Weights of a small transformer language model.
Training: a variant of Muon for these matrices, 466M tokens, 4015 steps.
Each number is 500 + 25 x the weight over the matrix's rms, rounded and kept within 0 to 999. Layers, rows and columns count from 0. Numbers have three digits each.

# down: layer 12 MLP down (transposed), 768x256, rms 0.0911, rows 246-345, columns 0-63
# up: layer 12 MLP up, 768x256, rms 0.088, rows 247-346, columns 0-63
down246:532465505503504530507495464503516457503513471505471507513509522488530530496514527553498536506491441537517490473489497507494517543533506492533541486491464519537484498506496467495539515485495508
up247:484557496547479509508494474459520473462524500485525473506484472470493528495524502483491497504470514509536453494526497485463532483479501523470548530485467483541501517485495509505478501579499475
down247:492512483495507476439483488514503519489510501533480494495527512529470450476502505473515464504480500498516476537508528482506463506554488478491486473459487481529567464503480486480492519466523504
up248:510470516502461550489433500490469460537496497534515482471469487515490505509500504485491510490513548483497490494516478510520462504486491505519512471465525536497462519485514476532564521471520497
down248:489486508502445501497495465509553481521521524469480505450540509488542481542476476517493476457457518512476462479492501441460509461516531496478475489495473530542517509469466547528470518480493502
up249:516490457498493495487511521503513495483485531481472544500492483492518471522554474532510500520505473475487487510484492515535506507504473463508476492527508465538485460488476549486496573504502465
down249:516518496514471529503507460528499529498450533477475502509513458481537494519499500523497520500518510455506545445547480532475456471470493487478468508487504492516486516508484510519488471522490491
up250:490493532477502470535449531491508503534498514449517475525496448521511541412511533528492531472493481462489528506530486542524463506473523539526511500548474478511487458528468475489513497477496508
down250:505494498491489524508522500511505502495487496529538526501489524512526457535522520512485488534525487482475509511502482480557501530450510481497499488520510531449505535513507498472502500505474513
up251:469527515488499518494495490530560480565501451522479533473530530482520500538507506513468522499499464518515526516492534531494470508494510538523498471494502493546538463503511484437542515534472440
down251:474491490470521495473486536528480464485497513468499477495446509490542481492515466486516527495519499525517504467501523521487504495519446539468492487505499509512485481515505500550461486482502480
up252:516493464492501454500536494490477493471420520520531560529504496534512504501540523502495496476511493480488499517506540498540539516473494504460504528529476509455508476505494512521472495480481443
down252:464485478501507485514478492469526547514508514517456496505514530466479496503504487499537517484469502462469520509501484481437478498507432540476480496461459473521488513477454446486519505477506543
up253:520485513461505472517491502497517545479509503511497509474491488493487465511500479519481470508510511500511512493514530472504488492489527511489513533488499532515486528471495469477541511504485486
down253:507544518518476510549545444483497460504480517472494503478537492475497510448468542484522515488538447504519495531463475490510504528534521451526542482499515457499507495485478488481483485507490499
up254:490500500511541475489497491462478471513524499467501474501479508523492502459527478491511514483492486591496500476478460494520500536483504503518447539525485488480498459539485488500505475471455507
down254:538510539461486509522513504501472515489514508460484499502515491495517487549491495485491510503505500501487478465536500492495513498505502495499548490509447533482555517498509518529513438452479485
up255:522490527493509488481512498517513492488536492506510489511537499483500483451481541531517564492490471517553529497473514526507490486488523489496528508489473509486553486502525509481506526477467536
down255:487483485487478525535508498499504509500454538450505487465494500490539513549477485508490488505504492516446469482509481535528488520499499491501469520512505480490481491495514485520514468526506474
up256:504515498483468521526500537540497522460519499475470481464470486521493496524481517503489510508482495489489498494520509453481527532536522494446464488512468458563479499473479493495529498498508501
down256:463497477522471537465512453516514498537488490525493479485464530489491541514523507507497529465514502533495543473486489491499537516465472508499483523504509491502477511506495478503504493504516508
up257:497481519509467507496527505463509513494537512535473531566492491488532542494503493518457488493518544533528512535526501464519492521538514503512488485457543483484480497527522518500507517477480566
down257:484538486496485521535514513500508465486487481463483498470486494518527505493525485458491505500506514488540518477522476495478515468478511477488501504451511517494488497507490488536489491542481468
up258:488458490526527479534524479489492519475486471531499535482531494530509519476511444478527508513465472475508498520530490477460482543472473503490489457495497504517499477481490512481501518476508478
down258:500508494520488545526493526505507447538521500512457482490445469510521525495471463504510522506480570465517508458491511516491514488518510536523507528465499535535485527528481514476509481594493492
up259:503505501458503507502476493474486526511518491508527508515485547492528493540466569507501512478526499500540520488489497501510514447473490451502527512473479507538500482560469525484501478453523482
down259:483464470514483544519523493535497520508475505512502501510485456511497460482516479500500479514519490516500521540535473520500483496469514494499484549550517522488510454522527492491524497444522516
up260:479504516490491519501506486506486493532505447495556518498478543545550461489449498518522527485482539506505520498503480506516546496503476521518476490503475514506501490515519478498521459513523478
down260:459492509506501487507524510482459505495484500481505515498510478520487489507481505507552485472531506481462496513534500492495480502504510488517497518473479477537473511504502498502467513503515523
up261:494480494528503479510511486535506493473454535517495526447539479475531521488521520511485504519486548487507522474484501492527508530478500511475468491459521518457525511481511523493466466512510453
down261:496493460504510479508493505493477492517503494510493479499458517493465488530444488484537472465520497451502443499502498513479516503501468441520511523510522464504470497481475520454484475489515503
up262:486538499484497505543500467522506511517493496508479466465512506549481491525474503464519471501496493525493549500485499501516464491455454507508509508470531495506457478483500517442516495567461531
down262:475507518541501505506472510505511477516505480475468511521469465515509461514475521516484528517512481541527507502484492460530483450500491466477494500512516484475512544489484516528500515500463528
up263:539480488524528496510521500486502466484507491513469486479504544526535514531505544502521512464453489495471499521519542507497518521542551527515491500497485490507523514472476503499489498501477504
down263:496515506455453496537514519483483509474498493467475487503503458459481529514491479502486512482496509527503508462506454500459517473503527497506496492456461476500474500512503488506530540505569508
up264:503513503498497511474526526504475513513486531466498514485506443515518449500495492515509470532473511475501455452474517472455440458449514480501487510464499528496552525532472476478540504518542497
down264:480473512507487507502488492504506487488462479519492491507499555483486502505494523498505521513493518484537532459533512496548518514476484535529495487508489491516499494511516496526490550496467507
up265:480519526534483481532516527507509503531493484557453472508527499530527490566467465509513429519469464476531473501532488512530460512449501453488485522491488498505492477476471540428496502487502513
down265:461508460468494515524447510466557524467526532484502537492469519495443504523504515497468498487494481504493499492499539530497506505532507482511514492468514575523532516533528538495460539528469456
up266:469511495485547447543465488479511511552513499494482509487479522506501511517525420481485492486517510493484529510510474485500502530479485476500499499494493565478507487471498500521478523501513524
down266:485490491483529519514521525481528479489531493473490484478512478474496519499437530502577483521490506507490485466456511506521492527497475497480483488498486489502491495531527485503466489508517485
up267:531494507438505505517460455516515492524464492513539528496484523478524532505524498513498487503476466455477491455487493531511494441496492513493486486482518506508506463500505521508515502524509538
down267:505563491529529507514538557527497492516517455511486484515532515511502514524483503503475522503496487497515497509497507486494487521553481494528496483509523523498471508532480516522473471501518482
up268:522476527495503518521535527486499508539460532529497457502508491505452481482519498468497473468523459480504458488506456471534509512501488493526497471516507515468532521504465467487495513496514524
down268:449431501503452525477495496493497479471513529502478465513489490491494499488528474494474487460524534549496525519505502523524513518505483510490511527455498501482487511539497522516488511516501514
up269:512464419525528462480501521538542458523529469540441477483483499502515472471455539517492538474461474546477503493580524488508568497488504452507503515453463518483537469562537509490544519516472509
down269:496483483495501470486469449583471471517524505474460476494512510497506529514447468507498518497503485506484450455562516498476517457517470429488498453494496496459525524538583481529498540477537547
up270:495540467534529489493506515546474498479526503514543456464491503497497516469515526539532471493465563501464495492503517473460463481495473516499467474441504481472506519506488519489514473504521562
down270:476530527485519527519488542482527452487488567475469542524499515518558504502475507473538557502493496482520491500528460504527484501547475470515525519451473518491565541502501507477490480513514531
up271:510534466500494508522511484505484487509509522520467486522487521532488497537467475519504448471489494508490524460475473461480518458522519526492503511451476533491487478542461504474570455484520515
down271:549503496478514477506490509478444502452518429504435503513484469519447485507508526478535488465447487502488505507464535518521497565463448523551517451546495535498464509484516486495490443517525503
up272:488503464502514481469498489501489487493477535502529518477529503483493466480522482479523483503460470502517500497509522502552525485492503533516508487469500509503500520488507515495457474519497495
down272:503472519482501524481482486480482542454532501512526517496500519446533493500526545507482483516554517467516492501534489493510472517526526492502502523533504520540483516543508555493490510478479507
up273:472454537474508497517503529512510528531509463485501544478495520463535479514525480492513518516503531482475558493502527515493495490532506523485499504511489513508503470486470494491489537494497510
down273:513544490566486478488486480525453548454498527511434507504532492512480516502447511477564531484438501491500505464491531468544492506478496467481505507487537504495520500467523495496544479517528475
up274:488466517533520513520506477509471510524513497489482484472489476501506508493487478488560458539518532482512464462505512472534457432488468518479477508496477497502499484490489489491526516466499488
down274:501494451492487503530496529500505510465496498525475478526493516460534550485439510525494483500472455560485530506501491500518496518491520462524508469488506526511516492450528515545472530527490513
up275:492473474545514501481508460514519478482490477472478500500493509549513463514522522514503517480471501486507554493504532477468482553468476467497526483516529473504491527521491495513478485496516503
down275:542510505474546482539503534528452492491499464491539493525517482502468472483477487463536515473582489519536460465485475472489478515535500518476493535495495492487534475479481522463521489493520484
up276:511482459480530551565474502539507514461493501531471508551478475462515476512488540525478454500507474485490513516502526504490490533523525492519461461488517473537520503490519502518491501477525508
down276:470519492479484427504485509483516500529516523534495507520506524478532512500491502497510569495489526527505496495518490487494504536496522504516513503552504501556510514485493520496545502479499524
up277:538488506492484499541532518505471493511481533539522462485467491510512490510506471506486474507510496535496492516537507506454490497527513506470503513489506483516548513505527468485514528473504512
down277:477483503516525526520499491465554511523543446480492455534550499490493503475493524466519529540467478509454510459531469532519497512494473472462484515483520518485488496474484463513480522480496541
up278:506502459509498533453531483503530525485519497490475534494515483520489478506445502481473506469512523481504510544495496553499518542507484501554474511478485494546544447472463507493550485475542481
down278:478504472500541499439519482476470530505457564491516493498491483535499499518525500520508509467480525483505481516471510497511516498474483531496500483472514461454541487501520506492507482532507487
up279:508476505499495443532485504523473554499459513465498540548549549516532494480438532526509452520511507503496498492482528500491486509494479418522473535481536527479502524527483501541473484459538540
down279:540504506514452520541504490523543491506524501519481540507509544498501530504480513532478490474505533479473500541450469483534488487536490567542500476475495471501495505524541518504505536500471490
up280:462471475442523494480495503475503467485526532526519529509481506481507494499516512517500521514490484474508486525491513538523471514549492467483468514458514549515498453496466540486500507514492484
down280:444491521533511526491453448472516482509494456492501539482496512506511521496513494525492492503557492478507491530529508500492482466518494516499507556526514501462491498417476511514524436496520515
up281:507480530497479514522522479485502514468519523497557475477487524490506473482475492476501489516488497501500515505492515526475517491491461486521455518486526541524484521507546545539517486568504498
down281:498492474499524451517499520505517503459519470507475527503490466534511473541478530520489516554521520474527487493477494519468463479534525519473534513472481489483522527500494474485474472514524501
up282:518486508485530507473490540544537512471510471501514490515476496529519509475502539493504545468535493524483511515481449458501485508504436519516505507501504475475514471505461511536496505509487540
down282:493472484491497481467474468481513542522497535557479519495482492476462509472477449536529486550465525498513459500490492530436520519521498485540495502484511464463479519497468506540489508496498505
up283:510508504512481512479486542539520562505490503540484479501464509427508529525505510467490509495487504542501507506490542491495498475516499499462492501514515527551505494496448490485513528451473532
down283:526484476488476506503503476495496545515450511515530515491511477518507496471525515488484470542562460504532506467508495480536504449501491538485563495485493508528533468511516502501497524479452502
up284:469505494507488500473464512505548527471468471486491491467502510474527530478511522504513517506500494537476488441501447521513494484469525504513493480543535479502501497515499478499510477485456513
down284:520491497501508447465563518548487470476519497496508495520519503528476510491539496515464510475504504473546496503499481450496489507511525488522546475476477522536496513518515524455516485525488494
up285:491469502477492503555470467491476537530469451516495543509499502474479509499515517490518530499474530513460546501489516562496473487507483527530524500457478470499503472544512511473494537519502537
down285:488485465481525484508510508481466499483480474501467451444510456533558468472511493478490498517488498502501471483527482489497529508469527486482462470491485456543484515496523513534516503502526509
up286:531483509521504471509488496475556493501526544498508512502503474511483497501458507478451437516490508495457496495539500509524454478532484486491462499488525530496486491516496539533513468510525522
down286:467479443496486510496493504506481457480481437512502520512498501476521533495541512473495491545518453519533515514492503485505486526502493545482500465480518464538501483468495515465496527531469483
up287:534545487491493500502497486508498486501461505537477492476514525499503513550441490521522457533439512518495496478515540525483513505483499475481555502473501503493555479516492494468512508483486498
down287:544529520505517469512530506480478505521512507507517500484489483481506530511504554480539471495529455522503488515497499501508504517518524529523506496485539494488516534507540536467521503505521507
up288:506547447521494448507461485492527505499519479468487518480543491490469497490481534464466509480531505544520534496486531523487520482499508480469487515504461508516476510511463476546466512479515489
down288:505521518527520490519485524481481490495464520475539505474500527528518532479509518522469554507495517483524503479500497473537454516491498479536489488522503451525510497490514472482468501497463500
up289:508431538508492486508550539496569488471507516495567521516500514459511496498516527488514443502487540498507521439528459551525479498488511525464497463494501483493495508518497511527460484496499451
down289:514563488508485494516485510517490504500485477472515480469498524511444538536485467502511448514502542504487495502485529492473495489491502511521507516493469499522518478534506507497501510553532487
up290:514522489494497477517471543504489485472488513534467503528459496502546471521471463529534504537447522488544503483497534488525493486496483451514512510499503502503483539498466505513501486500496503
down290:444511483521489540493529514488544484521534449516562504528510465478498532473488514499505563468516508528474481509497528479460479469557485503462513459476454483472512513502482517482497527471496495
up291:504507520508540478497514527518512515491514526499461489513477512524492524488521503521508490503457489465519456535504513504520426514478489487484513513432509518513497480510490497513519472500474473
down291:551474478498489487461430482441509462502467482532486502537506552495540522516522509515485488489445519534466493491488509513481519508488520524557494514510480467480512511483528537508500505530524547
up292:500493524507473492472542507477547511542492493505504517487517526475484492456510528505524515507466500490483559513520501538529490514544512513500517543516490509508528497507472499485492470491475513
down292:507544485493511495519501486525450473503523488536514498487479529528530517530460476500512537491519509515498530482519457479492468513483500458524499470512489432503510519504493517506470525510486531
up293:482467491505507503467490510538515537501478486489502520476488496505458490493521442515493488512441506463517551500522510501468471503492440485460498518531509529502500514499485461476514455462504467
down293:507524461487551500531472505536512508500506479475494498493511504487514473509508525478508510484530477536490524444481496483543493499527563479508493503494520506497504559475517468471503494496504506
up294:505518473463492520553505571547499511497503534494504498462537482531462450485522526505537480477524510492493525521562528523463491487505491491467490515486533529493504493510476489500513525450504480
down294:496478544511524468492498442485524476491509470499434490494502491472521536482520545479495477500529464482485506530528510483534545508508527481508496485474475499519500507480480522440511517525519508
up295:483462520483515511555503516481490500518495504513512475501502507524487504507502513486532453514481541451467517487535510542515520511500531487484505533497499500487524499494490520471508484500525517
down295:532512512470511523517488497522474522486527532506484483503488553476522490527509485526500519514482540498495493484507512473461497503488481535455480487484522551483475480506519474496528489484479499
up296:515472501470478499517481536507489523538494525457552537525506507491500498545503507462538494482478522504517525499464491553525474467532501534483514488536496495518535506523459510530506519532499511
down296:490497569482503461504493469498503555485479505485521469499473486507509448511472503521453542490523528481510516493494494513500517504482523501511525518494513525483496499510523512501528489493539510
up297:512472474475543506554459521538489511497469491455529428475522494483527499488477524515499463544463477504490519489550507484522515455502491515494512490490486501541504505489474512494474459486496492
down297:524524476485535430511510487530453479477484515461525457540531482531466532473515433465506505495479493535436524497509475521486497493509515557524522517520506465507524487480502458522560497552506520
up298:491515505473509497474454501515509480524482493481485515492488495478515528482516501482512504490489546512512446494492510493491507506475520482465515502515517556535542554512512506502513475560504520
down298:503486505458506499470491503501507483542506507497507511472511544531452517484500560513552512535473505496512499501511489521505444490479488484497491469513470495484468531476499491527488498525501531
up299:515497462482512491497500494532557534499485503499528489481528497477501463526512499537498492498523508470488492503496513485480541530475492524531493476545519493460504510523468471506449468495514513
down299:480522457476471551472480501486512462480471474495508518530543506471528488528528519505514480511541494488523470530502510479482515457487533514521476485478505513500509501492496522455501507504508520
up300:483460463437507501551494467580521484471479461470488493498558504506478516484480518508495499507490430544486515492478505482537505476498522485490466550489479492490524502486497481476466488459509499
down300:517526513486492523526502492465487459513498493471498488502490481483555526502505501510519497529496509532481458487540504500498459503490522563473505485535494557485499482499564508492523523523473493
up301:490482470486563535535456500516533494506515486480515473477502462508460494537501460512506519535536518500504463563497488474481502516496535512490511507511514561492449477501479501465526521479518546
down301:477505499545485476510488485469452480515567460501535518472472560513536500480514484476468544518493498528525453512502494498488543563477491510551474504515548492509524545534483485542498484492513528
up302:482526499510505432503511506451500521465539518470472493500511490506533454522476525512503515494509498489513507462532486486499529481486472545512499470525554502477510536494486533492526500511492508
down302:464496498492486499509528541532515486514496451485515477528511554508492522514516467484520502490462450507483478535510488463502498481498483480548539506523451517505489477492497433508514529490508519
up303:536480486468506501467522518497505506507516518467518487483491503508482495504526522491547483459532461468533524485491494459487494506483485518497512535458527442467533502487504530493537521501449466
down303:523539499493493540491512446520470516512499507524507487474497532518507529511472525481459551497470501469488515519485525502537527477514510510487525517549500519480520537506512508516506481489514478
up304:517504511522543494440503472486519527551499532485533503507470444472494476440515471543506517466499511510491464510508494508493448499483501487520480483526540515453507474539524545471498484495500472
down304:506468519480512514496509531449482523526518530459493521582461476542480501522521484521478468484533495506506504476497508526511542532500481521536521488466499528496478517525501523486502501486526491
up305:458507472496522494537540523499515457492487541476497500484487514480513511491490539459493496503494498500493481473526513485475470472495518519497461491505467492502457508477508511523479492558504523
down305:468496493478521502494465557478519513512496485503530480507473559573516479502558491492490503482513519532485537531456485566504536501517487496514492514479538468493489545525466468460506485480500498
up306:514483502504549504504517518518516528445496468502493502498516510465528539468510482523509502509459475503552508520497493557491505491512507473471474513443495525492505502485473484517494498487501513
down306:517464499506517488498529503514472543478478520499543500509494451508504465518485540508504498493530476485482486491514500471512496507483506464495518517538501468445510520492530487496503488523517504
up307:522489485448493497504527493512488552497493467462517480491502502511545481494458492465523484477469508508500466474531489485467496512494487512494495539514477503524527528498493502440515501492456491
down307:492483486498491468471543473478528495500494517485519515495449493503458522492484500470496494537486504504477508502455528446527511531483535532505491495501485482517469492524516530502484498496522522
up308:472530483486495481451491539530478493532498493506512474495486501561491510519490507475532512489507477519515506486534487476481539549495516485519470508504469557469498552489450444515496492464484520
down308:513460498513431531474474562483526485533478501505486518509522460452463484493527546514517476498512478484489494530540470549487495485494478485471504457487512477473513433510541490508453532513495544
up309:496499518505526521480509412523513522479497528516500489479476497496513508465480496482510521508497477527451510515534457482510495493534494502580519517489485524478487543540500489462492556522498552
down309:526508543476484511516500497485524497491488492505543486536506478485495483525491513522470486537508514459469518541510511525495512494509569513478524487537450480543510510478486498476530527496465540
up310:480505490504488486540478496487508500510481515492478506464474472519509451492502465488491513531483522534537513483503476457542482475513470493468475503490549525528554421503450513508512538502510540
down310:511482546454488520473503524486511502514497458468499520485492519554521494543490459472531503505504495563459496510486508512533546490494486511494451515518496482504470486496488473481483525498498489
up311:490483501503480525489508531496479498480508519497523535484480501476510537470471508504478531492464532507515498486549469510561466529503514476518491529555500502523493497525487530491510536476527502
down311:523500479474523501476471512488563483478497489455528489502485483504500529506527500544531476505513475502496535490482510483517539532538534459510458502511487512479484477495533488497490538497490557
up312:532480508493503498503519510486517488470506478485474480511459498516509453473524504451482534520485511479475462533514523486509474468511463493503473499544453486496482467496521502479499470501493492
down312:483545498487478530504505514458469524517435500534537484496514530487461525533509536514494491519449466489491506517518516515491547519479531517509508538497505505503486509497474463526474505484485470
up313:523525568467485471475478470513549561515526488521497533488455509497491486514515493499477517473465530546489545436499504543491504471459478526529476485551508503451540471523478470512473505498496490
down313:487506485504473501479537524466448477478475486514461514480535452477498484467452501505457474487521503483468492465505493521474488441479468475479474502500478513521490494488511525463509501479491527
up314:494525486483480456442503465530462483518520553537532509490505501505545474475529481509510478485489507479505516501491485523526501476529465517478529506482503497527477533474466510509511504468494471
down314:480508454535534469522517493503488508519496501491485468523497534530476464491514498485473485521470503474506460529494511483501491491432507496494522456494473489486516515472491494509423535510489490
up315:481511480485482472481491502470500492522542460484455506505480468499508493476487486494489522519481437552468477510527512527485501488513498472482504470467480524523511485481477506538497505463536488
down315:508483544522506505497503518514495526460445483518516505482531556499484480516503514509481513515472506493485538496490521511498534499554499469522485502459489503510515492508488501451546446494501499
up316:517523477500463532489460519533521514495496519477481484499502502508509496535536486489518501489464496516487506522511511561501487439485489478507510471510494473466497506529522464522434548502522484
down316:500474492515561496478538480507546499521520445505508488532537515482481509536479509473495531487518485502486491493499492461502532532483465508500453472502479521533494489514518589524519514529470521
up317:499533468526508483484505519484523478479460545510483508537512468512513519521453478472547475486488484512473515489514492533455496450538516499496429519540449488466522433518495474471477539454483549
down317:488505517493529465551487502508515504475508511479494517461512498498482472529509520537509558485497489546546500544484484490469467500510485511544486443499485505503506516458483512497499495507530480
up318:486528513435475501487481498511507467541553495469521494504495488532496504428481489500472487553528485499519499450509522492459530496507507464505502462490497495529499518527503494478544559478534514
down318:476523454497506483483543514503445514508499487524488516483493545488536509498460463473576560487531525486486475512435464505520477482516461525587520468555528507482497529475525524510478485473544509
up319:475535473547510530507495481513488469450481483521522486562523469485514482493477521515468518546482436554453475542505481518456516495531507509477500466521507441499520501503494515519490502466477498
down319:515510484497486518447508504489484496478499483497460478422448469523459523497530521494515469506502507469510513458466520501501500490502494502494509523475511536510463494473510493457458499486480538
up320:520496496529541523499526512539480497531479475491567498519528549505533497491458524544485512538459500553497488462521497497499478548466482551493510482491471521493511438560471518489515525479504502
down320:440492544513475520533526497470538488483536480494493501478516530462505459485486453518496478486482493530477538501467497452499523479496473563511498480509475451534453516552516484506477506481519517
up321:484492478471514540529480509448477533465561495531515513556466484475512490514495498537489508501503476502489506459500525451505495456507517488555495465534521522523528480488516512508558508468455513
down321:485552466492508512540494510495478548437489477521506521519480529497501481515521471539522480519543498484478509498491539461476494460487490480547458498485458496489484502476516509542463528502447492
up322:461481483505484464467479485482514505477502482485499547519500520473497509529538545513496487490496483474479541558465498502507483451515527547455480467481532536493517505512504482494518543497496452
down322:555477497512546521495513552434506510460444539520475492483502528488544476489480511491524500512464494462485456542551506492514508502458502521494471510508521471492508529528489531513495518496467533
up323:523524509451518530516534485506497472503499545438498507486461486484529545495505437485482512542498473495541509503527529476508493491530502506550511515474508541534470461532479510539494483522524489
down323:503462492523530501526493484501468496485539503473503501523471528495531491522491515525541493492502502509504527492523518526493520476470498462467483482496488510484481504514500537491506510525502519
up324:500511524480460512512522534501464533515538500502486533504459524490472528483479510464470461537520531541511513507553484463542511483493471484480437516485515489486495479532464473513482531469525475
down324:507489507485496435500509495497500516479465498541534528505491506509507488489471502505469518446495474516482522516471494511487514499525512504525463513489501524494472511477531535497512497491526500
up325:525492496514481498501518534504508506498510489544483477503510539477527488534496473499471488443505519481471530531530537525513489500479445504479510522496549507517490467521444534519564528473499480
down325:516530503451553467504517531545512463486522507493470514501464469488504546498484526501519521481529501476492484510507537509512519480455538537528512475495452528522484520500523450514527481490468515
up326:504479510506490505487528495523480472492472491494503535493496485505523532478493516541540552518490461470477538472541486505495492496503483537496475473506520509457521503469510543507504525479499494
down326:533433507487492527533545516508489473512505503492491499491480525525504509482536511519506493506511500514501482522547453473530531462484464513477506550485531485499484496550466505517575521457550503
up327:449510519501513491473476495499500534491475509504458485541547497501498452466457546497485518527546494483506468512532518507533513508512486483453470533470509514504491508516459498455499494486503522
down327:484473514523504441466543520422471493433526496515528498522486546543501510495474524471474511497519477506487481497499450479468524543519486510538492506528512476523468498507507519501464533508510565
up328:462522482483527505518492452455560478489496510501472562524508512468540482518515479524515512459488464482518501458504478486525514467458523492504501466486490463494533486489512508500508524513516513
down328:498486463486529522465541525503462519479496495507501485519490466499466507490522487526470473527483497543456498544491478489516480538516500477556500515507496554495476521493477510540497484515473504
up329:525493512505460488530483488506509498506530448494546490483531489489498495521486481448490486507529509489496529483512514527501490509497475510480502511487519489496466506483494500497518545529558528
down329:492484509507477485462475506527502534492518510553456526501519499494489515488476491532472500514491500518458479508517462531498538532498480474509508488500488499496520483527478503436509486444455522
up330:498478480503512500542513482518511497483473523502538496507524501508543519505475511508471503505509517497493496490462523457537504513458515519468542537480539467524550489463501501490520478479509507
down330:500526518500486491519509511454515471534503501504512478525533518480474522496509519499485468481497536502528476456482530460551472521540519493523462513472496519537515521489475490492521514524470465
up331:478494459517510499460473478528512464520517523505490502539510516492491545495563517489485513510534530479468553505490522499518517456517497480518521554483484549486505482465487496507482552504511526
down331:482520484487493514549473469488511532464502484462529498481462510532479487489436544528477503469511487483527446499513520499467424514491498479475473539520522470497554533510513519477520487451502519
up332:520476506472476461512469489494516503543469497490471491499491459473562497512466509499541509480487529508454515509505481505582474514492448530558497527507520504524494489481501510476504551479479489
down332:444474478542513485461513497473516503526458456509488495543446542536499519533537516517479484491530527452488474532529504520456492471515480496505500485472475469486505510516503474462491515491462473
up333:467484463458467427497481501507503491530523524483482488484489480516515495508453502473460510538471463497481487465558476505459470516438496459503418480475487492479488485553490479504508492504553506
down333:511484481519504452467512522501535514470512514497496463526550550491451488508522498523514482488478483478488455523541526520526492498485501490496506531481498445503549524501506517520481481510506481
up334:509458493513517478477490499533492481489475478532476478508459502482504497467514569505476526538497526484504508539526504471521497522475458474521513543480494524473560474512536542552489469534477479
down334:485519499482484545470479500469508526532546504514542525473506487510514499503447494494518493481496514504510478456479478489504469484476539501547491520501494497484493534504512483486503547510527495
up335:488536506521475505487460496490500486495492485543519467508481482501467510506477477510436505546480490492471509510522494470513519545540503498448506500439533451486499487560459473502530519507506451
down335:504491494462476470530517526538476518507518521478458519485462537560526454504557489497537503512510450537525489451523487524466494505500540509520466542508495465520504520464495507489527477524504508
up336:486519519478465470509477469494508462492487506475522513465497542522505505500512433487490477508477506496531462543499536439493527466478471479519512532490448513495515503526486538484536476475489507
down336:515486486538483481475493486514494515487466530506529540485518505506526530541462481497508513542490529512514555494527514526465481529481455544478476499498465521527482499489461492503481497539497479
up337:484492480495524488543480539463519472482472490512494475518482450515476480514509523492462500544492538469504518472529514461476500478466538505541523470442513504500493514517509523489479481529488474
down337:497526519482480487494507483511501562507524517460515532461504534478442488473546509501500491512505520537484479503539485494531490507493532528515515510548456487510484509472472457488478487506592508
up338:500520423509530472533543480490446531475531463532497500511497509488498529525476479493488537516526492548488465494505493491537490499514489544518510532469491548523452481500530483508475493483483493
down338:478455540493481515521566515527498482474531485506469471526488517456529521529493503490492522538529494436498468477547490494494500476518507518507475499532495497504489498487528510533519486474513513
up339:508534486503445503538487513537550521506476480500512509516491518467467518515479476514493495469477503483526564442490489512500534556483516500488511505484501530570446486503491446471548487479468495
down339:503478502486515475497531480477514522527490513538533511514533521465505502471517489492513525494494486524501488543478505483491478546522498474541490485512481500496472526462509516496522519492504520
up340:494508463486461506494514513493502463496524483483481506465484505520496472526538491470483465505516492534501476463533514534533483517524517453488508470546467478505505485519513544541499521506497516
down340:488510529457440507495474533487488525548484497522520509530548466494465491507483510479458487501493528493518500495514504476458519490518472508526485539471505495483501525492523514492534516495483493
up341:513486523503492486505485540569494503510489519507542499504489462489464475506518526517500480454514506507491527458498520500528508487529530530470481513499445454467523503490490512488510497523546489
down341:512501486528501488520484581474477519493502470512530484523496520482500420512462533499483477494514538510500484452520501505534446465531530526487471517510503486507499474489562519504514486497510536
up342:507483486462480518560477482509514538494483477497486494417543489502512487463502494501492504508511517490496506487549517490531427486471471522496478510507547506502480488492484494489476486529450495
down342:492479517510581456445472514493508532490484474496484500516483471497484486556509528495494479502477510481514502498516500508458476494546461486472476535485482469522469480450508500513511521432499480
up343:535477510537457507495504514537495561450516510508498503494499488546482455498454452488468519486484508495497532485539533426517509545493440478457477512497459466481528513496516514494503518501472488
down343:463518489439455504531449487493535520511507479520543504472524511490472487512491529494537485525482471479504493513490476487451536532538513456485510517477547515495534497524527525499511501550474532
up344:522512469523534521521520493547484496485495487544496472484530521498496507506477480503510452502483537552481484479489494498477483444462487505455477500462504506494496477498487536450509519467462475
down344:502490463475525466500485495489504523519488497481459507547496483506533509535488505487486481447507495523487485522500468508515482530483503517517479461527470583496502514473490507500504523500479504
up345:500540477493494481520489525495486512491506510480488490519492523493467484496470506484512467467553536531550467495487481568489505489477473483494473506490516490528547500459487479517508515532484499
down345:483486450531500529522453482524504537469474496551493499546475513497467530515458505524447567476497469498440546521501487480499511535493512544510509495496521537508494504468488507527486502482522500
up346:485511475495556505485545496526453463495501466485510481511474504448439477527483536483482511540493499481509510445490524511490508485518487478496492498473511494499539459504451462507472500525516533